Weights of a small transformer language model: 109M tokens.
Each number is 128 + 24 x the weight over its row's rms, rounded and kept within 0 to 255. Layers, rows and columns count from 0. Numbers have three digits each. The size before them is the row's rms in percent of the matrix's.

# layer 6 attention value, 64x64, rms 0.43, rows 35-56, columns 0-63
106:098139122155081137114171122128155110149106124150164150159116147154106106121157125131131116120097152115076150132140167124133093188134118112113118145172149145100106168140126133144152104140108082
108:146106115108142116109120117150141088122085142134115131159153123160087117166122094132108072171117162136102114139147134164139112139110120125133173097125144119114120097117110132088126163089166167
106:165124113197128138097149101164109105144106111084140120091090111090090164107103106173101109140132112084153120109171138136137133160105117131136127157109097134134116128120137133134146112121143126
116:155153144143131148135155090129133131149111136181145117125112086114129164123112124115129124137132120172184110162123113159157109177167146109099135141150154158124094078126138133117113076124144148
104:159173118120153068142155128123115119118121126144137157140163117124138112179159147144183116115129116105142122194103124161133129143108136139134069130131147120134150092164163114133147146149126140
122:118115117159165110154148157096131109148117163123131119141125122159183141101106132092133158158134161120166153165148171133151149131122082121121131140133137119085116189095119110096156116118137138
116:119125092189113121099121100119111119105131166138137115112162126146117103149089161084113165155103107158145134096113121120121124109139163086120120128133200153134137108137135091153148151127150127
106:186163121168174106115115160121158093115125082100124128110104139112081099146154121114170127096145161131168129136105117125081134138125127119088127123144099145109156118125145089142138136119109134
099:134104133125129155125162150106150112150151134152170076083113114153139135145120124132106122108118123130123130160115123114148171140121114107104091150103124195124141142122130121133127159089057086
117:126115120140130090121113138189159115121104129160140147132139161099131157071138099144105132156101117159159140144122088151143119150118146118086108080151131122129108151118127131113087153087152165
113:145138136138127127145124105142167150095088098092128173118119142138133073112143175173151156148122141118134125122152102109133157157112163137124178103139130134125093158120108131096131155072129122
104:154093093140116117128109103117143132153135102122113112136142112145141095093132141156098128124115113146163125113115132143164116056110117113150182101130129151149108072099114090095143107147160156
100:120138124144113136155156156141126088138142113156119099144130150133180152123135153136153158144098104150097142104132182106116137141200139115095161144100156129099172107147144136106166133120146139
100:107139121098105078118105127101108103123087179100123104135140121135160153102117112128121120147123131141148113122123089121112104115117115173134113116110152174107181141098133093154131161128098070
108:143116145121128178146182144132158132125170128139137116168122141142090162157141131136171106153128139126185133116137162091136088151110152142136111136123140122184152080154113126138147118108118151
112:115135110134125121117139087151122172148107129069137094187110096086145116135136160105122095164142104120106162147121164151147121163138119128133121127101127127154112162121164067126138129149122131
116:114127135069153098118112161143128122081161157128099083131158125113124153085147129120152104133093119168160150099149157112128139145136085115099147170086131150119133171122118156129117139126130124
097:122083132114126114120119157091141136087106127111109099089099144169128149115113111123168110141103099105096112195150095103149131140172120116139134100101104140131097118136091123128139120098166108
123:151112111155091139104083121088128065127139124119144153144157178129079120153117112133136095161153098157130147099138102124159123121137126087129121107153115163159136116118107145102155125153162122
102:124156154155127132122125114130119172201139133116113126105149101119109154131143127174154157148168142132152141154147103129111100105124168126153114068100160104143151133069133134135128118150121143
102:174136146109147103127160135136133099150150186102151128128141150143098129113160158104075149153092136131124118109140184134127132098137118136108076098123131117113126143149141154157097160170139137
109:116126154160123155096108143116148133072134110134124128121125045098145120085180125089113147126099120124126126080113102129150108130105102146130097105128095106118127123124120099143125142164158116
# layer 6 attention output (transposed), 64x64, rms 0.406, rows 35-55, columns 0-63
107:138148114089116140117112157134118142167135110152159151130120133128105156125153151117107151151112137142136107137112173149118088087078196114104115148121189120129135102118138119088122146145102094
106:110171111153135117155136114156108103127145135157168134106097084088101152120140148150114090092156109138157102147114124086118139159105103126123156124117111093090167132169149145159116099143135117
104:148072132147159124159126168144128149136148119127172099115140158134149080082110098129130139116124112115167123122119121165141131112119126121115120134126097106123131148165175152097113072131129075
114:105143097120113116213110164113164146136129119145124081121105142153126115096156098119095129142093093104125130119154138138128128145117109150087119146103158127135130172139133128177167145150130136
112:110118112150140127149135132115134107126122114115133129148073114119116116159111141096153129071120108100087136131122204146085131119113124123148130094115161151100101165111104098155142109083102141
120:080136152122122138120111126097146082085132125126114148113157163115103114156095098124119095131191130086145093117117145140121103122091166104107105140140101102165159157140124142126158129155137110
115:081114110120136127147141097133098150123121146114085139115109164207111121111156158098091105150141129159106150136104121131102118113094113124170137125136145105126095157152091119115102086140141121
106:132136106078122137096152083155136152112113101137109122132133082120113102111105130112099124117144112097121119082088132166132139144162159125145153094135112146087114157085147122106145086114093161
106:127130132122150150094150124117122158157102172093106136163148152088117102109156091100114149138151096096158145155141130155145072127128143142150131128149162145102134106176105136166159158133114129
114:142156103158111145125093097178171085107102125126121087134100115119115096154114128157090144140117094148137135109132103114100126098084138160096124148129143110102107157120147159155123122115160086
108:164135116134153161103112152146133094122128113124128062093121103122067106149123141101093128143133136164148121137100102106157172107159135110121137111122163137114150130133084123088130128166158122
105:117129127128109125157126125103105121115129141105084132138138130129142112102133182161097124115155182153124107094163131100122152098180114128111136120108097111086138138141157099187103109169152128
104:153126128107123159141140139138117155144150106181099125108152107146136115130094168131147147134177138102108162181137139105138104126094126096138080139129147106145116171108113133148170144184127142
103:096104107177129082107120133104131137106086136117107158147133129098137134131122145141092147146150126128091154135087117113088144120090125170176155107123085110128106081149114104104149136128104108
111:141096097092110163171160125127116117145131096107160114142131102077118119095124114138167109134109117146090117150138124131088083140115113119143123136154140192128111126154143125126120122172118181
110:145129149166105115120093123067114149120123138117160112115087151145129116077083123100125112103151152100148144140099166145134099114116149117097125122111109145113082079106131140120092115144166134
104:168153144117109081086119115159163082102160139148113162139132146097163127069100124130146109144148140103084140170136110108132097157088125119144164108123124132125151144131127124129142139118150099
108:066136179127171112132122103163142157143149137122159097133130118115101109143092104155136126117120116122114116115140084105144110080132120105141173152140110140135164093139100107146169149156138102
118:128139153100142144141128136163104156141105117156133130149127093112123144110142131167113084154122127126117146105137100162116090109110090110119119136118103068086127156159122061136073108131125140
100:100101097170111128129112141103157126142133085129131125166096127168127141125119098144127141155159066153130142116117134095125149164165138124117082116168087158131095107170127099107119116122111120
091:087127112134130117131141083178135099133107151103128140145164118144161148121185111118153117107094147090125156160135148085137128117073171136111096110138136124124110141127124157132076144152132121